python train.py --head_dim=32 --vocab_size=1240 --norm="layernorm" --positions="learned" --bias="none" --init_std_o=0.00637 --init_std_up=0.0361 --init_std_down=0.00637 --lr=0.00489 --decay_shape="linear" --seq_len=2048 --doc_mask=true --steps=5777 --dataset="wikipedia_en"
Each number is 128 + 24 x the weight over its row's rms, rounded and kept within 0 to 255. Layers, rows and columns count from 0. Numbers have three digits each. The size before them is the row's rms in percent of the matrix's.

# layer 3 attention output (transposed), 192x192, rms 0.26, rows 114-191, columns 0-31
075:121155134163153125124116129083125123169141164108176132112164120137139149142158117103107106128121
064:131158094129107107144123133132108096131087132122141175121119186125130124130093127103125151130139
083:125114093133145152144083108129158140113122103130104115129121116145114162113131074081134123143146
075:143127138135131114136134150118115140167116139074113130089139133107112128150118165150165171147147
081:055109097165148099106111109081118116164109144145181131123117117161154151154106140102106128149128
082:111141116117126152144128135128117199093126114132092137100160166119115121126105102119156190108152
088:107115127164111096145153132139061130124087117181125164118097131133127116110119100135150153188115
086:107097140157131114106110151079137101142134163108141130150091147174131139177142084125099122118145
064:125135113096138108126100142167131104123079093100084125119122110130132140161123144144141109105073
059:116135103127145160131101124158133159113110115101120115136115134112098127160140180107114085118147
082:158146107123131090143153129127141137121117124111113113124176093123158164148099136127119149140122
063:145183117137101142119126130107117151097118109121102142089118140101125120159103126086152130140141
075:106097103139127124116103127169112146074138102170098120087083131153098124108105114101130127160146
081:130112084126125129116118148115107131108138124131094090084152070162108145141168095121124093127110
089:146096161126128146134153137130145133143101156168121126156084126123172122104129102133114102085096
101:120149101132179148093162126178119110130154115128154158112089126132127137126101116147104126113155
087:104170153185113094132097114115122169082128163151111125164125108112139108125157113120150129095148
100:164146136120115139140118136161119137141111156127148140095141148132117138124086179152161121117115
089:127139177104117157125099147177139137101112137124116123104136124122121112146070129184150126115110
094:149112173118132134109188108112120120133141121106088168090087125134099126170159141127145182107131
096:111138133136153152134127120101118112132140135147092135125147091118137111082102119100179154136098
093:102139169133107120101136121105143143145142102137108118113128141123128116141151093109082130161121
101:126107123153125105126166114159109085132135140124171135139127096097118070126160133157098101115121
088:141106123162094116133105140118126116132164139116151150144126143134125154079122133107167102118127
100:109165138159176112130127162093150113138085123112069109094123154129145134130109174191150189128142
097:128114120145128089122132123101129103157121160142120104196102138103112118115141120110125128148113
086:133163141138116090194160118106104114148124141191144137179094131076133099109138126135150084118124
098:132143154144101111143141124099176169139204124134127107111117117097147095081080112091100098136127
087:124165176117135108145079106115153122147114131154130158139139092128116122155161127154179158149161
107:111144118129131134066062136119114126140134152106134096163119145152158115150131145131127117134172
091:113129104137121115120142155135133112166123184113070135160146156105149146114080152134170172131109
097:152142124096126117138111138154131121114146125156144135144102145129113140054098124127093146138120
095:129154091154179178111141121108145113125127146147169146135098127101127144138090128152096115108113
096:084097152171134134110099093111123115119116156142130131127124129122118111156131086102116152161142
108:149091104121106114128148101149103116117112099076132164107113145147163111137143160139126101155119
100:132170143121108122133147104127093085168098105150099116163131089108147137132100120117129114156145
094:087134096093128155106111114201116122093121125167108120102137107162141180143056147152118150143111
119:094110133138122129159107148104140103131130151120134134137153108150157082141143133093107109094127
086:134136109141123174136121121175108150118134147141094128168107145149132148123096117142135120116157
106:096096118167175145124161083145148143140123110152197131139124107075153112155083145130140131177140
087:135170124141126121128156124079153166074167089134159115112115116105164119096104148143126096138118
097:134099122079150130136147104113141126113109108167121126107130117103161136117111151144124129150124
093:158131086130108121163130162099156133103162063109097102109159150082154124124091131109068152154122
117:140133160132096200115138118120138142144142116113145142134118129116176118131125100111145117100141
085:179094134074105115127126101138141121122102116130135127132123123121143159115159115100101113138154
111:133106145077082124155073150103125106140151136113099126137178142139128079136174159140128127121108
120:136138142155089119139098129135127126150134148143130097077125153146090145121108144139117123133162
102:110121108120152147108157133126125119157137090119124133068159097098137129111104156144079147162155
116:134115133125075194118121109119148127134137146129140099110132091106103094155131165108107103087133
127:143139164115118093128150158169153111107109125143159095126062147155109133100123111140144108153081
118:123138154136146105079097110099107143114127116149129107104110146145117116142125103169138121183168
119:169078092081115154132132131171148136169112140127079137137146130112145124124123121180121128177127
120:144128153116149129131147160133149123152111144128102141141137128140088124097177144126164135135135
139:166080102088142151130175143153101113114119122100147130140138128146121136162137178168096109119147
119:095126106142153132133119122099157133093149131149142157105123137077114161141109132108154113179142
120:144129098103140122112131142152175124109110142104112157122125142133103146160103149169117145135105
129:116101104109147141112154150147129122116152137114134132155130120144157155121097121133118167118116
119:096105104106113121133043126112140141112140147130129117133154089157140143128169146117135129108149
130:107128091139116100151140154096161112114127162127103101165115128141148147158113151152112153129110
115:154111163117126137140094149131159154129182139124166131142085181146126093107103111134120120115118
105:089106114154140128115159102160148162082148122149130151161125126098096149139131153138106094121084
125:130143131094137173097133103149116147161135122131134108110136106159145118159185140145120164100158
109:107095120143084138159070143092098119157122142101059152183145106086150165124159097146108074089114
104:151094125185123087151124123108151158097164141152189145132101161147116125158124135111116144100093
121:107133102156135101076115135121135157090122153167100106104154145154083144147102122140146140096128
124:171167102128104131169129124172129161089125113147153112114101127162129116113147120114125098132130
119:146166121135105096154122129124164133101131114131138152168162113125126142111112134196168160122126
121:150113129096123120121080112126111126118141150165151135086170124164140085128157136129124186139130
117:140130134088137102172109109121141170156149088145109129096098108147151107109114147130097126158126
115:140165090129130168161179137172144131086141147173158132138126145152138111133136134118117128076128
109:144142136057145126130110088166135130166111100125108106134117099122101131112102190177107129152115
099:112139170172137164175124167129171166137144127113112183152128126163124143109073130164126132107146
114:121127098139116152148104113129148119127114107073135138081122109121140132125135128109101149112116
120:116140153136120106149123130097122132139124098101088100113134145108121137093136113092169102149132
121:142138149131134130142162137143164142095151152150142150117104156131089086135084129144099113124151
106:143089092130104168182133131162126146133173132140145149158142117105118121098163119132133120125127
118:143086135125119110111138141141116137134120140148116145107136117180122113131147101160142117133152
101:122092126143110114147092176089146114116132126117129122116139146111108135103162153143093128115169
# layer 3 attention value, 192x192, rms 0.277, rows 115-191, columns 0-31
058:114130105087093148134152101106132129125152150134122064095124102117149112103138145121095118122136
064:090166131136121114177152112135106112126138129125106142138141131080132106149085199150148135133161
063:136147126098123117114142162151144119141136106158144161151123112159134133169102086092099151136124
067:185151108095093133123132141118154136103122103132094130161129151118160113128179119129127125157137
064:150095146147124120132103090115124105141101148151126124165090127106174122146151154152117131134118
072:156161092071104103125165127116127112129123141090143093070139117135148128157123139110106163113126
066:160158117125168130084126104149099103113123108170132153118158139127131135109115143089151103143130
074:182121157128096130150157159111098168125160136143152136096108092109115133104101141123119139115133
063:122113153144103124166163165146119134137129093132171186167111105129126134123140142112145141107126
076:099115158115095127106138129129127126131133132167146124092075125111105116135127127151125142126140
056:112079112128139130160149128159083133160143180084152114123095155120144184120158129111083137130115
063:122134115114145119138130112078131105125137119124093116167166131153161092127158135143090120122121
069:141138155140091100141132137133100119147075145127138133130090135137107183096148153131160131130110
091:153123141123078131132107138139135090160096108067166111179184145152154141156153116136106138137139
098:129130130116100134177114112118111122120113168136109139166144041116115169113110114141129121133139
084:133120122156121150119173131138117102176127088119156173106118143124109175133141108092144139146147
096:113135159134127102144117128152115114122154130105088106128137106105138085098168126175144158131142
090:125133087121118130116149170146119123142157128150136109125128123149144148131167113138131164159116
101:152132086134124105162108161133116157089096133124114141161130120108133109131129094099111145155137
100:118160119104121109120175178147132151123152102120147090122145156148112110155117115137093109131140
090:154114084137135106132123099147115137109098125150178167115118115108103121110094156153154110113124
103:140125142070166147122095143161107148130133129126146146120140134117154151142108120095123126124124
091:112123137161100107114145110129100129144125144145127150128158155135132123119146123144139116092150
107:128114125113139169143160118153134129105161101117136156110138109092107137133156109088126114126113
098:135080120094125129103149119142153169139123155152168105097150102127145097130102120140146114149121
089:117130123106129114103143092171149151124145152148166133119127108160152130156138144075144133159133
116:137132122103146140116153107127106162137080182180146174111096118135095091113142134126118125160124
088:118139049095104146118148137176106147121107145164058116134131130137137164141100128098113133114125
106:115101097123112128095101134122137099136170122193126161100131128090121136096170133116172113112126
093:171149141115112100152099122107126135157116165125148111099141108142094105138171109128102139152140
097:105100132143114136132149108122106097159087178088135166129117132144141082184154122134120129120118
095:111116172117139109137124106154120100106121106130113077114143130142121138148117123101142113130120
103:170121104087163155126126160140125139082146095097155131156143104131160141111118162144115145104115
118:106104119164192143139125153112134112119138139137096075134151126126089138093075109121127134145119
098:127105128120118104142136157154138133118081163109158121123149134120119162170121104128135104128145
095:115080139145150161120129133067127091136129150057123095131101137143126102124166147130147073138146
113:119169149101123126090110103139101101153131122139128125138129174118137177144114149116113132175118
091:104098135147148136101131126095112101130122134111123124167128116141166095118162145128120144125136
102:166075116117139114106139134119138149130161143143067135102140141142125116130155122104122147103105
090:141070163149163145097117107133136126110166119169144187096127141083080124134147143153130103127155
091:131119129154114106137134102151078156154111111060111100148165087173099106138101142125105116134111
092:097133161120144114111092125121122116093141136115135135150132122108094150094129069167134119129154
109:137141121116148076128110155141126119134131148131177125128127123120137142168127149158134147200128
093:100135107135101137112134106141126143146123120136128141126123100120175098153096131165112144093099
116:122187110136121129109146119141123130143138112136105144097114142092105125116128078110119148101111
121:125098085089142103129110128122083145086113122107144147147114110117171130142126129130134145114138
103:193068134164094136141094125099112134091122169144109109155147160114140119098087152133164109099095
118:118107142123135121127120171158105150156136085135137133126169157120145137105105147158145140172097
121:082101094114134157134141101134110140171130095125158139115184130106112122161135146109158147102114
118:163123082109153181179145154116127090122141127132117150113123137106141177135143150048122116064140
112:071161126151122105139168136083104153155142127102172093124141125142131102121138129158131109112155
122:160140094128105096137123105132115152127142127167158153158111100149146091166080100113128135132123
145:074204134147138103099104163120132127181118106126127081147135130127129091098118098123151124112127
120:160128119138136122143118108139145134114114109153098135171114145111153108109122168101106104117161
131:104118124119113157081122135108101114122144149142120126075134108129134104118138127116138111082139
122:119176166128094110099103130127149107159103114114131142097135131117093093118168157138159132127093
115:139125162151140111140154110112118151164114117176141101161091129135121103106090126177129123111131
128:145145153126102144094095133172136142169143102156140115111137104104122139128146147138147125150129
128:108160098110133121084132141110110084104121085088107175131137128112118148116168137115150156157161
105:134157161137113126144109156129113097141129136107170125111151127152106165093120144067129112148133
129:152139116121124107104123130108151098118152119106070166122094128138121105128071106098157105171123
109:120191150083141107121139126156171136143097138164161108101097114171159095094117138111156119171163
105:120131134074157173130112189126103068127175107141092157107107130116127118152150135153121140119183
121:123129185099134129190137143114099107151158108102133119168090101102130153083128131126111105159141
111:098090148170141109088145166117100121131085138117142133157152128121131162154154108126138115131198
115:101085152122154128082094151171112122106109146108137070094096121112111142141139126113118112116106
113:117114122161141139122179108084114157141180142131088109128101123105150166132083117152117151116132
117:121138128168131152130171129147107127112128154104154119183140164102104176139143090139159133073147
112:104115177114127085110085150090115098119100123094129121084126109123124179112115167128143125176152
113:168110115207106128101091143090117154125159164108148094118139161141147131112101095117139164082146
109:165104089061112103100131096132129102109107101107152107108096115089148114139143123119158106158138
119:125141139125135073112172165089114132125114103144132125159127112105138096123110142172120108142146
118:150120128133099140127085101169159112075126153141159137153108142165100115140134140135084161080122
118:159133175108121140121076112088084099127149070104113123129131110107143122127166148109103136120137
116:115134153147137131104133121098130125130112138121168099111146134153146083163125141178134148149114
116:083141139136148128163130115102108143176133104148102113130126091117130150155097149125093116139121
105:113160104123129138105147092152139155126134123136133100140098089117146134103078138097148136120132
# layer 3 attention query, 192x192, rms 0.206, rows 128-191, columns 0-31
094:121139151139107107090118134110149086154091125077115147210105118125128104126127121120115154114123
096:105102096102129120120141142148142160150152161117091125147122127099143122131122155133162134145127
102:121106137117102109133162146151134124142136111096081172142133174153129107143119122106121099112165
092:146105145164140152113137154124141133113159112119179139092096150091124092127120164138136139171145
101:131093110126136136134107102159145132053143167128122097134107165111075142106188102131115135136140
099:145111119137138149102183114138119096126111116141123103122159132104107113129121115188159144110170
093:089151156145137141127123114127134141127138198161096091158140103124116120134142131143141146121140
099:101141159154138162093115173095136127151114080113131138106161142091154127157117140140079135118104
100:107133148120099157113115172095133110125148142100096164128127150094107154108114078115130115123118
092:145142111118118098155111143113128143182117134112169132145134129132120158077119116141144122118151
102:150128135107184143122176133154147109131137145075156138123126131137128159164110103138138162098095
102:158130132090181146105159097153123114155135120125169165149126142130131106124133121112102116140172
102:169144110178140174119155113123115067116126142116146135116139134059092138127118148143129106125107
095:129189141148138084150090137132067099124135140099107112118102148150117119103146138142121109095149
103:124126102142117123133056120153152108083077134103102109137150136165134118151109133148146145107144
100:130120107118116156112148138101138142091159114117082097150125141148105104125100086114116128153112
096:166151174161155097121142141092120137127096155111150146134145076129088100097072142111182175160146
096:138151132153180103138139104135134156127109151116117136107128092178106126118137164118115100122114
107:141172186143093125110067160130117138167103134076059173155152116136149127120097153174150135119140
101:123114159138120110090109108144140159109154125129113130132141115095113131149153115160153118144143
095:121153088159128147147099140133143152126108096162134122164137126120140150151147133082143120132143
101:137118130091184145125159137100123128109159087138132118103164142139136123119111133150140115164144
108:101141148142100111155124131098129128146114110128136137161139095088132145138107134048133093062131
112:092144122175115095107169122110093133138104165148148101154131086126158121108166153124151091113117
093:160134141154110152133137094141119139099120137128104114117126170109110107144095138127111112107138
097:163149102152133152122148145125111149103148090160119116146078150074124127140099143211110098140147
111:075113159112078102133070167131160114189137140136111122124162115149131094137127104140141117117141
111:164158147140130118118161107165109100144128124126175117096110125132119163129068140123138108120129
108:136140140159155110162167105163108101126150115133149131119118104139127141107092115096119106131098
100:145106100129156133127123150143166133129130117103138124113142103099128121102105143123182094148139
095:105099141106111129152124102140127076113142123165159148158142148149131121134130076156097100112165
092:048127158148106119139127167140110129175126153116163156149148099066154111145139154124164100126123
108:094140117129177128111102101100152140117113164113138142124123124174111143143125180161113151133147
113:131158105123112149148084097099125151125133153171153168080107129157131097175153160161111115122133
106:126104140113086118102083141109145153117133146149120147107121184101099124148116144106105131101094
105:111141112125116102145145109111153153114142175105144127156144138146142133131103128096121137144116
126:138100122111104161162068136107117150134135122152109125140119107171173111146121120132117080108155
106:132111116144150076141123089100136140116079170113131157121144120124127138171119140144166168130122
109:093139109179147117104122096144159095116128132138124174125118126150103150159110103139086129099142
110:157138086105112160121146118182109099133079115150106113146143120125114156112151142183118121120148
107:127131139136145120154133139117110143078145201160129093107169154131141104137139123127162149168098
104:122108137133127117125123104103121138097127154133101137168149117093124108160087151108128138112117
099:145120138086143119091074120156115129161150098155141098105158132133164141125135082133101122099134
115:101142147132111101165124164114142098122099138100111111172109091127164108101101125114120127114109
118:148137112105091133160130140171114132175115083131138133125135097081118140110126111145149111152108
111:141096123112114165082149099151103122110122121122139120135129126084103162120087133111104112146131
117:118090119120156141140162162163130138151129158120140138115174126137095120108152102132174138156114
103:147148140104132141078132120108116132119137123130158086129153115117107135157148137115138104134156
103:104137118103129074140168123164141127146137127146131104151069158115141103149120099168075163148131
107:115107134098151134141121142091123146189163145117123102110113138148112076119158131087143131134142
109:142121131108086125195159105124137110157153178153131124129132115105159060121110138127138147140126
096:136143114107116157119130111082110122136157151144130140084169116170148111142107156144101145109109
098:172117156080138149119128125113110145209123121096104131146164105143140096115123135147140123131140
114:089103116138122122134080114110119142157131123139116152093113137111166098202146151128112110118141
100:116122125157136079180149157166141101106104124103104155138100122123184116086138135162154145142101
093:078124164111160111140143128113145096117105103118101121142133076158137161123122124130136115090131
122:147182120163118102098110106131105175091133098146098126107132156089115091162128078089136130166083
125:175124113066075097137098145138118156144062131134092110136165114128123102125136098189172163152141
117:132097124182114098116131117095179105141123110129102145132109129158141135140153113143134125112146
102:107130173121079164094096105143116147118105156164137119113102162114141123168137105120141154144084
118:097152124137137091107103060116134122152139138145106130100135126145140137148124129150100124121145
106:112125130103139099144162121147120111130132146148160144129155134105119105107092139113118104098112
105:122161124098147115103100103113106127086089155156150115134118108126133166113126137111118135138146
112:096088159102134165090098109104154109123154150151140116112148124165144168121143193142072098136146
# layer 3 attention key, 192x192, rms 0.195, rows 128-191, columns 0-31
096:102121114117162157137147127142139107115172148102095127163119155088136121117192148099114143137141
092:102121134178105129143113101141108128135099118155160135118118127134136153171103144156132150106116
104:163150149160146114162128132148095137124158152205114127116113144131147124130156079139148103143081
107:121166090138112087168141118135100172121144155125102118168137126101126120168139159095160109113117
116:113106109163134114114150159101118138137105145096115139136161098120154112138096130090172135113073
098:081093176133096116161089131092129095127122162107123103135078134111124117115116152117133114101083
110:137110094156127123150099172087147166112153131144117101177133134156166116110161141112159130106127
106:139151097134105154163143089126107137100165135158145130150097087180109186147134125134164129116096
104:134099129146130124134172102135080104130169158141094131117100096166152092113110123151123122090090
112:158176131140096124175081126166124166118103154122140133114119162107118098124156145156122142133088
109:170162124125138158134126094148097096148117118157142116113157107103110136119122122166075102151132
105:100098124135093187132125117143114118169131088131088124086150121093125122109121122140101088126166
101:103101062108107131139175112137125101131093154158126159123095113161129126144144158116180137108117
104:089147132101107093109091112099112135148120107135093110133134127119128104158118086112135108131142
105:144148130091121106088117109147134125132117110101081153145153099125108161124101124147163155160114
100:110097095172142143130175123137126127125138125153150102135117154158173158131123153123133109134138
105:132152115135146160103108104137148114166099107118114156137148131121137115134175134121138121097142
098:120186148134123115171135150093100147135092148118089107098122108110152112160138113173114115106184
108:120164149150151106125157149153116132143136126101105091129116132129095123092138120093086169140101
104:114134119145157148144136137142124105138111114133182122139127125106133159137098127103087138107119
101:130140170135162119111107102098152092141146140103147108149139144170145118093130137099137109179129
100:130126146182085120114108149121089109133144185127093149132158138150122102153115139141163154092134
103:143131123144138135119137152131125101150146157160179084159153116168132159102181137140148134144130
119:091115161154134079150129100145153133124084127109141125127107125114101145176105108110093141134168
089:114135121100125099108138146142122101142130104130133129164129134132100139119143102114140126132136
104:114146066089147154111163149140139115145108143141146082112189129141101145130105164064074078111164
115:136118114108103128108140109125145131119139139157090108128173149093107149100136146100105108098174
114:139114129126143142131126147129207160185134121101146132157131137094122143129145125095127105143136
096:177102135084146139111092137104184129143129126173166115148090129130135167150128148141142153079179
102:132133146136174150139171135107134114113136179154165118140141149152086143122149108152142164116156
115:119145106103121145112180114160148102143140091126127067095140122123099173080136127111106137134123
103:133153084151145106168081126130112105126142143115147157067138146145095123144121170135151090153145
118:143130161156123099164129117103133161102183144127133165159097144112151096117131155130174141144077
108:112185138129154144133122123135129160115127142102108070113115127122134114103114104137126136132103
105:125111146125136131161147132129129125124115137106109076120124105133138099160125117144124143151131
099:126170126120112105138129132131115121115136086149156147131086103089143160167116116129113127106136
120:139132156135158152095144092128172077161144103125149086129138150100090180113129126135088136146168
101:104204109089104135160102164161104145099118103118121154100103125127127140130141129135122106109119
103:132118104089129175136130129131135157123133163118155089079125145107140124102137057097150137119154
113:149101128121126134089099118131153155148164133173140071134136122146113134089168125070124097147126
104:120130139154126109126121130136112155145129090124126157111122124127118147158150137131137153144133
104:138109134080134109178155121151102153152117095110147163071135135125129160160103127142127133133102
106:086135108096138146140159120138143114159131115133165159164128127132113138112133146097118111125113
120:172078101137103094109131104131099125160124144178119175149169115132114115170143113106141102145126
112:108098122095145146131131149094173103152140080119130152142136144121133163103147177149120074135130
103:115136138146172107163148160141118103142131149167111133082103151168107122096171129135137140111109
092:102146121143096110099111139131114124098131097128130145134134129127136133167138148127126150128124
109:099102114192145109171135144132121158124161149138122143100136181144147145126151103090174130098146
105:151145113107179166133133120126113150105099125110071154104126109115133136115128103136125106111124
109:140107138169086131176115145095125173088087123130122121120159146062153165110175153153142096133097
102:156176136129122092140103126121110146099136122112126131103139138143136106174117095139138130104139
087:124143082118130099126150099127156140152156111119107117156104146113130123160106137087138120136141
090:129144116155131138148142104137137110127094130061136143164106115124132102162145100113149142144085
100:084115101128143170148147126124140115149174122105158137123125121138117123077117157126098094100125
105:131148131130144103125070104093099129141169107179125154133114138099137127147130104101102129090127
094:117166128140088159113094094117138152147134089129106131120135127124129116085119114153129166150139
113:110064097093165122124165114132103137166122130127167139135136110153099149135096169178113153141126
111:107128168167104121146125108111138128156096115175139158116124107121142143135114122096144132111134
107:185174115099166166136218128134102135116081160138150128055115173117128123129114166104119155101142
115:111164100120165114141146138104140101154126090109136133092118114130120147103091137155127119113167
094:117106137157140123124110110096121150079095124096129166115099132153127142143129103134158127143140
099:105169131131139168144158158155096150098174104088108128146098152062156140147109143127108171112120
101:111146149157121144095164146125128095139144091116125152125141114145133144114131137129156104153117
106:139127120149156099165122139152103128124177138117146142118143176138118125142141126150165167129126
# layer 3 MLP up, 768x192, rms 0.179, rows 0-63, columns 0-31
093:144110126099120128131130118117192138145114119124120129155159124066153144134135110129134168123157
117:146122095144125106127158090106161154146130107110173154110171116163105095190092171116112137159106
109:144105144088143093089149106153125121084097143144124114123122160143086165150132080110138098127084
099:131121120116077151124115151141133117148124110063143121171101145128163123137104139165113120130104
100:171154114143130145113158120147151132124089113112143120160101138133099113131082127116098125106105
086:121127136166162112086148107116107119161180145147126143109140153124110107124131100122128138134156
117:119121114139154131093153171162114115121112117136109098137128135138144138118159091102113125163121
091:136131131141130151111097154098092119158141097128113141106139168139087073176152158189104123153143
092:146139173149087147127090175122119145144163126087097121130141096118120134122135120103157093102148
103:134128144146113117157115125107074130132113132129113162150143122110136151125139093089158120108146
104:100122104094075106140138113107144110154100059107183138116157138158174129101155164077149147165120
120:115091141147130108092075138153162064135123157145104152137115147099146133102139138132121078100145
098:108130156128166127139082126131103166118112141167125153143142115115120139118107110107104124162121
122:142080150135143126130149138144145143140143096140091122100135119116125111163120139161093163112112
092:114083125068105114130128124124132053125121125155120120132109150145084106107122175130087126124089
110:151130141166099133115112107127116091125135094104148183147160095114125112152143123097146140121102
086:134136161133148107123148108163139072098092113108117125133157121145111087140160126146116122098141
105:098108147122110102129123065098154102142120146116112129140107194117120112117118120116082101098151
101:106158166148136106152114137107153111140119164127093108125111143128130117158162076106147131112135
099:114114115133088120115113110162165154131165121121163116161174141111141126124130145112101088162121
100:186132118139135110162093095102117158139142130176123137146085114133116137134109078093122142132124
135:090143131136111121125128126182122102162084145132132137141175129154152122133155116102103173135134
109:147120136132128152096075103116157120087140152141121107148174148133111076171103134134171141118134
090:122154142094110115147089078128120142112107152168099096154108149149148110105174132112141115103121
104:120120108134134144141105142116166124170110115142135112109146098119127134177096156127146154163143
081:088134100089150134135146136143141106107092113149144157142171161153099102102123114089132128126158
100:128109104145141092124112174135153123133175144152148095132111129160098136152134140112127101119142
116:120101102112116161091155112097126123096123120139148136088119162114146110141118162134146118122137
085:120155113116130087127126108161121103138133154113132141124120116095149138149083070136173131098113
075:152133152110126125183167144136144094143131129107137120131148131130113125152130102145107133105128
094:162046120130125101106141102085145094174068097096134137114120124124134096124111142154122139122130
114:145144163134124128143092104154144157145122143130128097125109112099111128104147100114100107112141
116:101129090143153127130192111095117146122141108138167111148089114115086120134114163128087131156151
090:095159167145155118156157113132153101107109121150125139115075122123094120149144099095129129120126
108:137119101128107101145109159124113131181128079116145120136126101100134135148113110110120119160117
084:119122129111112080166103079126163083128121120102123129170146142117125169120122134112183122109125
087:118123132147121143135138098114131122158089087088141154112114149108089086154110165132117126143133
103:094122104131116094135129145112155087116120133127106107134123096138120170118145130122147156096095
102:108110090068150131131161156118144130175098097168100150179096102135109135098143115104140084148103
109:119081122151108146111172107136139085128101118113128111124137148101130099158120151114104122153148
087:091093098139138144082127137141115135146125121117111124160096138150120148157159156095138117161151
092:132152117117141103129112136125151147123117124075098181133109172122106130152098126146170125162138
119:152115148138098163118109120109148123155137141088103160119094117135117114128091161083126133131172
107:140131134122123125134140094138138127113102144139135105111158121144141124112102128119138127110123
117:120163076079112101081143120201138116076155117135167158123099148118167086125107134132125166146113
102:157105110070128103164134096118087170127082109121173147160155101071133150152103109141139134140166
095:172148093141134154146164098160132154118129124121143138115112114118127067145068132089104107117166
088:126125102133140149088164142139134133117128169109133100122129121101158095117104149165092108170147
080:129101141112137102127166138156114130137068142121145125118086103090161165153168147105152133134114
113:130104121126114146154148176159137124128193113090178160136153150152193128109132097133122151087146
080:126116099154149118094130086077158107106160147089172173150143134131182124104144146151139122147129
080:087095116108186114139116148117111129117132117143113073136107115158098142109126140134116119143114
086:124145099154125108139087137107128112110114124141109128122157119107113111120126143137084112153152
109:141155138151127157124136118126160114152125146105138142114132139123109144101133124134140119152112
110:092126100132184076132109126123104112153093120098103110139136098139151121138145166089158105150070
090:155104137130119151090139176151142159101162140113124114156100084098122182118137116107108125121122
094:107088099116139132102137096165102126138108098109166130111092150097124148159084197154134127161162
081:117159102100122155133074126125139147103136149072130112152137102148128167154103141120105086120127
080:111123103156160131134123152171127146134171148125148139173092146136094126132079107137127111140162
119:106133133131081119142130113104109152144157140114151144149125129106178121138097145114137155135106
089:140167142116100081116102117106126123122119133147194127120107131084169116126179089105140110093132
106:160098102118119116124128104173118126133050099127132141121101107182103099143121163112137138146141
094:158129173091132138102146120148147132152141166123148114100104176153099142119129125171112117141153
093:158210136123115102141102135151109121150120120142132144183062105113162097173144131096087102149127
# layer 3 MLP down (transposed), 768x192, rms 0.232, rows 0-63, columns 0-31
100:118104114143140138180113123118147120123124173155120122152187155152133110122098091127103164142122
112:143155126167139146130131122141113072138081098177145111179090067110154103135097133142119126142136
103:108082140129158108127123166118140096154130095102109093103071129178062135152141143131109130109125
103:161115138152128084084133158124120087153145113109144088114109102149143136107090128155136127141142
102:155191132153133117162119094134154108101141101109141108114126123131125079159121113113144124093149
088:087128101129120155112149131112109145155123178119160143108136118167081128137122106127105088138108
103:119104091148128134141119143088104128133093089137162115133124134118135171135106151112109152150147
097:138135147151117116140132128127109103180104147133147095108134148134123106130145121147119144116154
099:131155134164101140151136070138142140136123143140138144100125166141115113149124104065118133126114
098:108137147141139148093105136078061114121135132073102055133155141130162117134107147206096142116105
097:160111111119119132128135149153147140101131119132143129148132097127088123149113142127146135180164
108:117138084146100100079130164125117105102095112102144126112144131110116129118153105146125172099195
096:097109135155152148144108106084117176092129114148141112139111114154151152102081113120089089136052
109:147064130081152120122137101145153120119114128117141116133149159111098158166097127143114117119168
093:102108178071156149105141163122144142133114147129136119148104128100162143167125137132093137139151
095:125131175128159114132110125110105071120153132142099086119113123124135144141066124141176102104110
089:151143115139121109139174138139141090060059106129146107149159152145114103140126152100122096112120
104:094101129104125129135156119153140098132097135145113112127139127130099091134131121146064132099146
100:116123141147164163136105103082150162115144124139140117138121103144110113103144139103123168120106
102:128157160106109096149155126145114129180133118145146123151168140166133111134134136128127142126140
103:096124156077147112127103124114117165128144126150124110133104139119121111095120089137111173100132
106:135172164127138152148133115148151133122151152123100130127150154157161135113124133134163144101106
101:103156134133106135142153137133130154109163090106133151136141146156082127148144174088147174132077
090:109144144162161140112188176138133140162137142088106068147117095128121208136136124124100135171119
102:156116115089127129136153130125134106146143106150114085138145140115110114111082112149114136133146
093:124153109104169113124134146141129109075138130108118171145158108141126139121134100122114120134126
103:180128124150143114137134141197120119137159137125126103164136147121165109126137108179147112108097
111:165103131130128109133107125181154132075139111086119097096137115102125118069093130130183138120123
091:154130089117146182103161132111130137146104158097162129163139147161134150119114133143132118142135
096:150119120186147142138169138107142107108146180154144117090184111146126115150111132119121131138123
099:146089090131135105158124093135138107123106158083140145148106121112117127102156161107111153146139
099:107144145135145111112176146118142160080119157137105132132108154107124160114129118100148133117114
121:131149141134166086151147132132126109169130158098122074139117116130126164099170152138155106142140
097:134127106107134112122171102106117123119161139108101149132126114133124128148188114176123129128097
099:128128122114121093139169147128110117116140165127114168130095153128100161137123138137108097076114
099:124181116129106155114122156129162101137109133109102139125150129139156144134139098109149097123148
102:111137124079085082144150133134114157114137172088128133149135145146161130149112089163157115154159
101:093120103118137169123133183143106150068153144081115131102136152152107129142129132110103142106138
094:116100110072137146148130148089155126110113115179098157101112133113084165122080128124116085113119
117:064079104115099131087158159123138127108087145097090142154096130150140159139138117142117134132109
089:182133103129134114129103109134110063095117085136192128103121139138101131122129106115107112086131
097:130110187075116122099144162134144136148142170155094126102113133136138138131101151111130158133154
117:114127133141120150125143142106175075133165123143079110133121113091143142122142153093141110135152
108:135100100099074065094086144112132101146138154130100124131151108107112162121136126117158133112146
108:107144109163135183174147138081119116136159146116115145118113114113145089105127108146173099141130
101:114138122106147102112103132133100095141153131132114147117156160150135117088154115105127138089124
093:108136130070111142125098116150098156132137118130117090141084089119136119145098076138138114149107
086:156106174134126147118136100123139083137164146118111143111114137143142138117155132103132172096128
088:135109091202126149173176148113102112102135105148129136171154103095099119107163113157117135066138
105:137083137130103119147106159080108143143127125153125128122122141106068128098128113107136063117125
089:111119112133142107141156119113112103113088081141144143127126110151140125146121153144131150115132
080:157152144162100142163123106120137156149125147162182149115117151117107117119142136099123122131120
090:065142120138135110159100108127117098089206112181114147118087139124113156165142149152109143094129
108:104135110110132121112157113138130104131158154109128134110140107109068133080153131112122105113106
104:163171116110107119106142147128153174102156131104155121165115075131102134133126126115159116096100
092:107121139104118151124142157139133172132163153170088150138129113128118137155134105101096175165128
100:121147122099136094125164129144143137110140125126137134127128088101094108167114141157158099106133
090:131116151110099129093129162139120137154141112124139119136138120120143133111147115087164184121160
094:081101157120126155117124091141100128189124118128128158119109108145113132133125154108134083140105
113:141152104126122151093143119143170151172118143141082122088110149122119121163107117098084177116123
101:101062105152107134109090163104149133084120121125114093129148133138117124119093112120079142159160
110:142095125122133135161107110118120124152120116126144132135098146152154106125187147123083136137110
095:091109102110139120101095106095114112163105152120110124138152157154101086132112141100137149111137
093:121157110130089149170110138115099113168126156159086137157110155088185071163131157164101070165130